config.toml
n_layer = 25
d_mlp = 768
positions = "learned"
init_std_up = 0.0254
init_std_down = 0.00359
optimizer = "soap_variant"
beta2 = 0.98
lr_head = 0.00987
warmup_steps = 200
schedule = "wsd"
decay_fraction = 0.697
doc_mask = false
train_tokens = 197300000
Each number is 500 + 40 x the weight over its row's rms, rounded and kept within 0 to 999. Layers, rows and columns count from 0. Numbers have three digits each. The size before them is the row's rms in percent of the matrix's.

# layer 11 MLP down (transposed), 768x192, rms 0.26, rows 423-518, columns 64-95
102:476562475559449540547527474402513551603532462515465466498467561454494485548527541420513544509499
091:473454492467486438430478513518443489422518492479497513504542504503453549483493575476528571507473
094:494495531495538400462569470483536477464553481495545449537481520490489506476556474506547492532531
089:559543562547499445485521501493506530428551536521436453496526500513506555506441500556551511533470
094:558530535472597453477505497468526493518486476461498441515518407528474507436521470556418487490556
089:479468480509500539476524497477497477557477546465553519472504467512503505479500475469490537492474
096:510495531424507554497547582484532590541496534524439514521492448515437549481488530477537504468535
101:515467454507476477482530492515528508518487479533551454497521505496528459494464509509489433561441
095:554474525540528470537484459508513478468520469491484518537530523470535421417513520430587541484499
106:512547545498467446520501535531501560555509449510518510503454502447474482585499410544479470378518
102:404493521555579544525497527513478491447602525551427522543544503454453398539573507446508482491497
098:558430526493532518559477538538463454411495544471495531494581549505487523571509618499542492386486
087:521511556503475497492510648514459505508489520438536524526462438503561482534463592477509538504565
092:405406554480531488494516501462555451448549538543435422476533485500541500485543532541527556491431
110:472559592493514578470549378487465531518527501455485579530524518483467460549476439535558485438563
110:494503480462489523527490472529456449457462459554518512510516450461441509536477479481487434462486
097:487512501488528471487481505498429513495488552558509461510533482546483476469530606430560493426474
097:501543518566540459521469501567496499461513531485495535460451418528472521504500437425446479470484
096:552500532525499560502512483532523449478503502464490581540495472504371526507487495494475511435484
102:483509467471530518427480530521469503474586504458473504460609470494504541518548569473431505522445
082:540541577543527466450486551504514483503495493474405531579475483471527519430479474457503528396565
100:443530448478527544518470473558457469550517419485493495510484463439460497535543464418500516533511
093:493464509455467490540457420462548505533508465539494526479531508447497467517556498508503509447525
101:500524439449454497446508477546469514457489437486539490538473490455457508499528457500436481519468
110:508543514512482447458482407461481488519481560394480557483508551534503559487427465607451478490548
097:516433434467547476531498476446477475539587464484525524532526509487437517582483492570541473467460
088:489441494510486480537544584462468550532532485545501570536576477541476527504502484479507485522513
095:561482560518555493513562497481509499545501482462508487457477501466461513512487532538451527498471
095:521464431542462448562468510494488517513469435529550472463542553551534538510561557515427529547466
110:457484479471500492526508470464521456583511451496473460481533509460509532426459476533510477468479
086:497425534564504483516488592553563497491569484496485506516525511570457469528559532461458503488516
082:410446644468490436528517566494427521435487501446527503494533520511447465531508523597578472459479
110:514469521495527460371476538535535518461558498476472476404506503510456501445474489527498486459559
103:505461482481508478527536510463480465547458574520534484545475528502541503419467526506481521534505
119:504492501606473529541455560488469524472503544464499524531530506429492489542506572504461430493503
091:554476492483440513570539532469503514546493455496465488476496604493480481441429467551499478543496
078:512493538526512505391491565488500536523485517524427495528517587480465444487451501517530466475558
092:438459532497563459536444458490492506422489522481494498462506487549451471484538476449527496518497
110:462503564468500530476528512464411503482502465412473470446487562445552461538564589510541472512503
107:493486491493477464452492461560468528510511515439456465518525487518546438510510494497518494582460
099:494436537487526522459492484523490453437553422489502493484498453448410457456516518446562528475544
076:484450525515450423528539579458471531468518425447478511426535423449512470566495388484469510514499
080:522527512509469479529409476529457492561526550540397477475503547455515482509496473444588523448579
095:549469491488494466463475534474543446457511466506454515563540442554520515490452484504563527559494
098:503465480428520593445490525504534436513547473468452468487456556509491477535550430540510524530542
098:527444480483468514528449384484472474484492497468530530536464551503524462562537429520500479525455
102:524556470492465498518485470415479490491482522548544532465563513492508524493520516504479464515460
098:444552524512538538531438580532539542489522446494462421550525521512479490473492493463558513481544
118:511444515541526528497476555518455487543533570522502441581534472448482542566445478513531433510454
087:453529462488502463476533429531483518534496497505534545480499500531491505497476522429465524472524
095:483523486503520489483498545477503454472450463459504546500481512519504515415492419560453541613445
097:478508432504491577437511551501526432474510441455457463599495477535514538509484450465547504445472
095:536501526487548534541493483562525508614475442464575471466427445501603446429470504521481426497497
125:522496527446445445515468501511454460507535508502450487485516540556508501594487490487480530546503
068:456488537476501501532473502505520525450508444509448491506399410488438461463466461516518414508530
102:483496495453555497477517594596516522563505496495501448525583509504516465496477505529492453463500
089:471504532537530491472565494508452435474538441482449498460548458467525518542505394475478484483552
102:489500481493527486506540600481471533597498502548543521528523446505413524479513485512470474492485
112:440467503451528577519529519475508472516512502530425454569490505567534467509547553512485521540404
095:473562525463538432542507505531465614559486499473474517473517505492484498547422557524529487512416
108:433439458497472538559470476507527496452451502479481559517503539452512486508531512461455501456533
107:447520476513444460437463388505547527475473528436520525509475535428522492494453519474554519478430
114:519454410503541534466547507443543513532466447490506516533480514430518456494421555520482544524503
098:482497469425554530527506437518614465445466522530510476478572495542516466508472503479409454528536
097:523577505497473514467454499489574501485492445462504485481505508550431521496501483453464450445487
104:490442518541515503397457484484556560496575559408515458453535466492576485581447537430512425490520
085:479496499545494458493422456477444414447487375504559586490503507529514439544520470498494423432482
096:458497503429479525532471531527469515530571494511449472542546510460433509493419509451494440494513
097:540498544484542470520512456517375538497441465500518431454504545420528456573495473515473431528513
106:514384536484478474538472471470437514546552466529490540484525461434574451501492419513484392496467
086:508457516392448502488499489529508486558519508431477438494477509526510466532511545471505466550486
093:461450490515461492513559503501509492556522505462455568458469501523505383533493512543518499462556
105:446571436447477527489511553500486547458473515498484450506498506481465554568622523566496542524519
106:445479465486447475499511498559550436559474531617448525490540536482449452441479505557518561543475
096:489491437521501465441407517470445459591489534489540500405537521467503558553455476523505545540461
103:521487514524537549462537538449428497497418521430480506453503514512559557569477444534554457537483
098:520478572506500569493502431519553539477543487472445517437530518527476460494466444529505486457504
103:500535517528500489529539442501448500446493542467492497541477511501542479543530492465543485521515
104:553480491427530526462491507567512447533502413495511607435590443509478537547503481442533468436474
095:518521498464519454548469463490509542531486449474490540444503471566504487440543499530485519521498
107:587522460503531510563464462582475509484546543503517567503480525478485535505559480537575510521521
106:550440542520539500518451545518502510565481510521513529494454508553464476529454483574475521463398
107:572502475538553453523475493555445522512576472522490486504482465554454568477487513580541447548518
073:514533478530523530524419479494493446509546473545456528464510474420542519460449513545548502468533
120:504493543431517511569466488556539480388558435495502491506421488530514461446450472507529511529518
100:514500448508429511465434510523525445460474541451543571509526466512489464539497465455525485513476
091:390445499513448530437531388469435444522547445566458505500562533489516484464463468486541493473493
108:524512485518581440601564513501494470521477486633505489531495499487464530477557565418457500466505
089:371538558535501557567505502540521492479514497484489521505477484437456555480502476521478519511499
099:431526555522448544472480518557430503465451461510485463518482512490476528470499526512506540438464
095:466502474521520600452394526502507468482458393489522492514530530492450459490507530575581500476494
103:494481512497454440475502545476527511413481493488408499547500494558499500464431497535459522417546
093:403607433538456546486503538488517565465499510469528586515468510520511620528449502542461460469522
100:526502415478525458493441555571511450567500478451539488461455495416534554498383508451419383509574
158:492495455491488477485503490460463464540559503525525508548562453456488496496439491504525479514557
121:532518534498509507450461502476440448584490420499516537540568550485569531494445496480542509483532
# layer 11 MLP up, 768x192, rms 0.328, rows 424-519, columns 64-95
107:499474462496504532525515495523542528603504543471479502572532521575494493449523534474474526518507
098:523485527521529492551516412600448464528534455494494447482511505475581476529547503464501437538499
105:546469484501501496531607503514532580561383513512561437509538451470492444500544512461495460447474
091:537466456494507430480459497551461560481571511389535512563547528485583504482432472462500471514444
089:497533460536534466413516503458524435483514501529563515535460514554514496504514494569461510520464
092:463499485561494492475539461488522551549448545598555488545525473527494538498532524564479562494446
098:559561440512507603516492466540509497497518501561466482513486462495453521424520545551468522497458
102:532465459506493465531466445465510497507555539531486457497541501473521545532542442459471427565489
101:526554507446466493461547465575435523524419478494503506531408495471560500498481489482470542531467
108:473577567484437559471492442522570492492412491537508524461412494567466463468592537498513452464444
105:470455521470508493485475472460583472513523471495491464433469426525441534528476493416484524569456
094:551508459535490499500481492538527449498509522495498480449524511475481490490533449477491519517562
104:522440505557533491527573508477501453514485472519535527499534544480530479524485509493462453505425
104:511448481552452471585592512550482525508495510488442435548541562529521478437477455487447474536509
101:543436539515522487453485474516505532497549513501508519456499510505506473545482397535561456481491
097:491560497560545492543489478539528397518440521438499509471486497558530387517525523557504460507511
095:416434507498492440478492467486528566516561512536527437483570533458529498500510512461503448577508
099:512475525480504559578424513456503475584516481525529494481525572576481493470477510560478531492491
115:539468505544504491518427461475517482440441532557548530466487462470508512504493549548557552513568
099:481403452489424486532485439497445543466540584564461454591446553568400546534563549524531465486533
093:502508468518453391551459527460478451551482497521516574539580435474573463488481494490462470514474
105:471517512502506534512539448486507522542464502522501493508516513552570486518451522460537481481554
103:477582478431492507513520443464428528543464456468533463518523513459499544486454558554492556469551
100:507504491533506485494507482526580434535482514477430512555530480501545492534510488503515453495516
091:537492562522498427486486487579473565522467461503496573446454507510534498531428479489473628547484
087:538529508470515471603483466517483464556489559557549486433552488405499483489520540527550467502482
100:508534501473487483399566468503491482548493480575514493535575500476542476498424487531475501543548
097:484499472475525512507547485438551481435553502424486476463502443493525520516518506475530579485466
110:487581489460480473458441502519524472509554494566513494539475445519485548425503545569476514488431
104:497433529514448476549452466492446503488473607507431506502477469469498477446434519534493430522529
096:527485498455492439542491495442495557538516561439440560477532459520500444526494474423515552517521
102:519466522507515446549561523444490571515460480407488471519525506455487462446488507542511572551533
104:487440498469527477462526447476552524467423477515497475496509490520530461475489401528541514574520
104:540558539523510462527552544450514517483499515503549459448418454523495453504471473469409526481432
098:466416478509506506531568469479451561514470472511508523477489451508516486555517524494471489506592
097:576518423474442490601462539468580506488449512538495448514514526554523557486481526509427498538515
096:512509508571533533450543492520486508500527471429481500511512531575447560546450468466468462463530
094:507562485471448504532530477516540533454489641500517502482483561557567514575456488550456468550483
093:521514400489440503542506508450484465543470540485551492550537520545510467527491492453546496520468
094:522522536546562531534526476552520563562511531475539443496472534477490464446440512603516454519503
109:576499500515554490456513410495507554542466546513513476548524491503508498502499465495408502510538
101:562555453477521427438508500512528529491486533488504414494447409464465487501554514528473504488537
087:454487481482508515472508495451478515446611450463480517415465513454540516507543492475564531554554
104:482517504501506515468518541528519492458510539482517493552503481495539514483507507534587469499472
116:535474491562451487559482458490502515576539574567545526486579517538496519515532512477477465583544
099:528446487396513535484569547536512468489569532468504467473546452516477511465533581553518539537518
088:425542498620481488519516465522530468481551513530504518509527466420568495476468533449515492559469
107:458551472467482533505520512502518488523448437548490463538503489489445493458532458458514525549409
091:536448486463481505487490485435535511491541490434531534540484516569567519471536452453546466494508
096:526535446628392524558506513480502457501552578446498477505505492558512540473461453476498474447473
082:525431502530493569489511499537467541572508461511511526487544498488556520501458436508468448481468
100:579461513457524514422537531465520490493475495508469480533561500514483480450583496523484525568486
116:483534512487460477559487487498524560481500552420531542528448556545467488533537524507502538573524
082:558485440499480412509485534515523534438372497489483481532533488493534527463463566496480522534508
101:514523460534548516490518411477534529499458439476435501530407520539540510532473468541461529534508
099:556519537496467583472460488480610551507494499485504508513521431506471523458458475526516451442472
104:464535517469479455494459439548479518516553502474520523497483507521479517494553574509484517458525
102:545490511513454484427556438489517487439423410520460581509545547553496446519493462534531550470436
092:456495492508511487550464481499511466460505493509476508564471482487525516548447503465461493507542
097:534542559522495498476500506550518549518523491429464552509483478511524514452484522525478522582547
099:559489496487537561565460475514518553493496422500484511498481491443536408461519462517466572481488
104:562510496538491566437485526513539489490481481483538430560480514534531503498464599519500558500541
102:511486519526507602515472472412529487532447473507539444525537558506446475581516463442458477516541
091:508518503490413464469543403584508456555472536529519467519586526476460435481448545567522524564475
103:562457484538521522526575411505459514506508538485528414482485484442515475478529553461503456491510
099:576562503488527472489543503443552482575508510490526483493464487447508544576491470478480542562474
105:501445460500467483514542460435514468449487534482504498544460443517521508485455496472470514507493
090:550500560471536562442508500508545497459525435578481531493497481465515453515461541509505516526481
102:509502539551506515464504475552534558600521508551518489491457530519520562616395577447475529477476
084:550522483509506480501532436466541508507507519426531482543543453489540507511459562501487441454505
097:472532506474486528508525459541464552471621487571502468483489487483552462524492484537453491525583
112:560444513463491492464464502602497578462506507536488494567528546505497517518511437517525592609492
104:583492563478430439468533473427455470484472476500503475417478474562529538507483419465534548489467
103:536445498580479544538513574478507498484526496495478540483473531491567525460475518470523491538455
098:470475480372424532494486471491523506436405519569496498483559487544493549441499606497538505474479
109:550539455488454544485526488529507479410462505475474525549445506500548572497468409535560466532448
092:544464461496520532533459463553560468517467518567461477519536487490529526448460460538518550449569
097:490511471500516455477454489571505451517495500549513477514547508542549479533474439474486496495488
097:551397511440480503472423492548516434531528468548441573495560510468531586525509509528469453522510
108:531518476480482561432484469442567473465478541552513590401555469444524487513543408481520482521528
089:439508475555421498536490417510517465523474521468504539410462448497481479508503508486403515513422
096:504481489454511534540518460494581487524502559475490519565474500452550424456541511555457444487549
099:494564562497470457406453454493506558558496376534482509448443418516507471425550519438503558523537
106:570440513438497524489537508475542514450478508539560528521446518463531494550487505514518523481497
097:516461486478479486512490480538522556483522456501482525568564496547535499538470576475497514559532
100:507514465520499481493475461524511518479516597506553485493501476427464453476470509472475492501557
102:511600515465492490541447491523579537519444427493498497472478499460517563502484563464423465522533
094:471540548464580436578557497511549559577493562444539473519565534539574460437479476476503475444541
103:487544442536497465536487529527470495539386539483520451491464486530542524585507482469474452503390
097:504541550549541545564456433533502545542452504503532449459524509464553541483489507478471493544493
086:505570506518508496527462520504410558520511521494476528429448521481497497560471520520434562388466
092:595479555515446541491532467526496521550453461508438466454532465506582448479542525493539514478480
085:525420435492467536594461526506433462549509532581488532445420497469537486488563488464479417538432
141:517510489507454527577469425469454474535443462540440536529497504545572462534538501506568509491510
119:545493482502490571441455519470497515481455413549552558524570458502503621520486525400517498509478
112:512464486513475561526481496490501464505530495615461529493452404502507471472519558468466496551529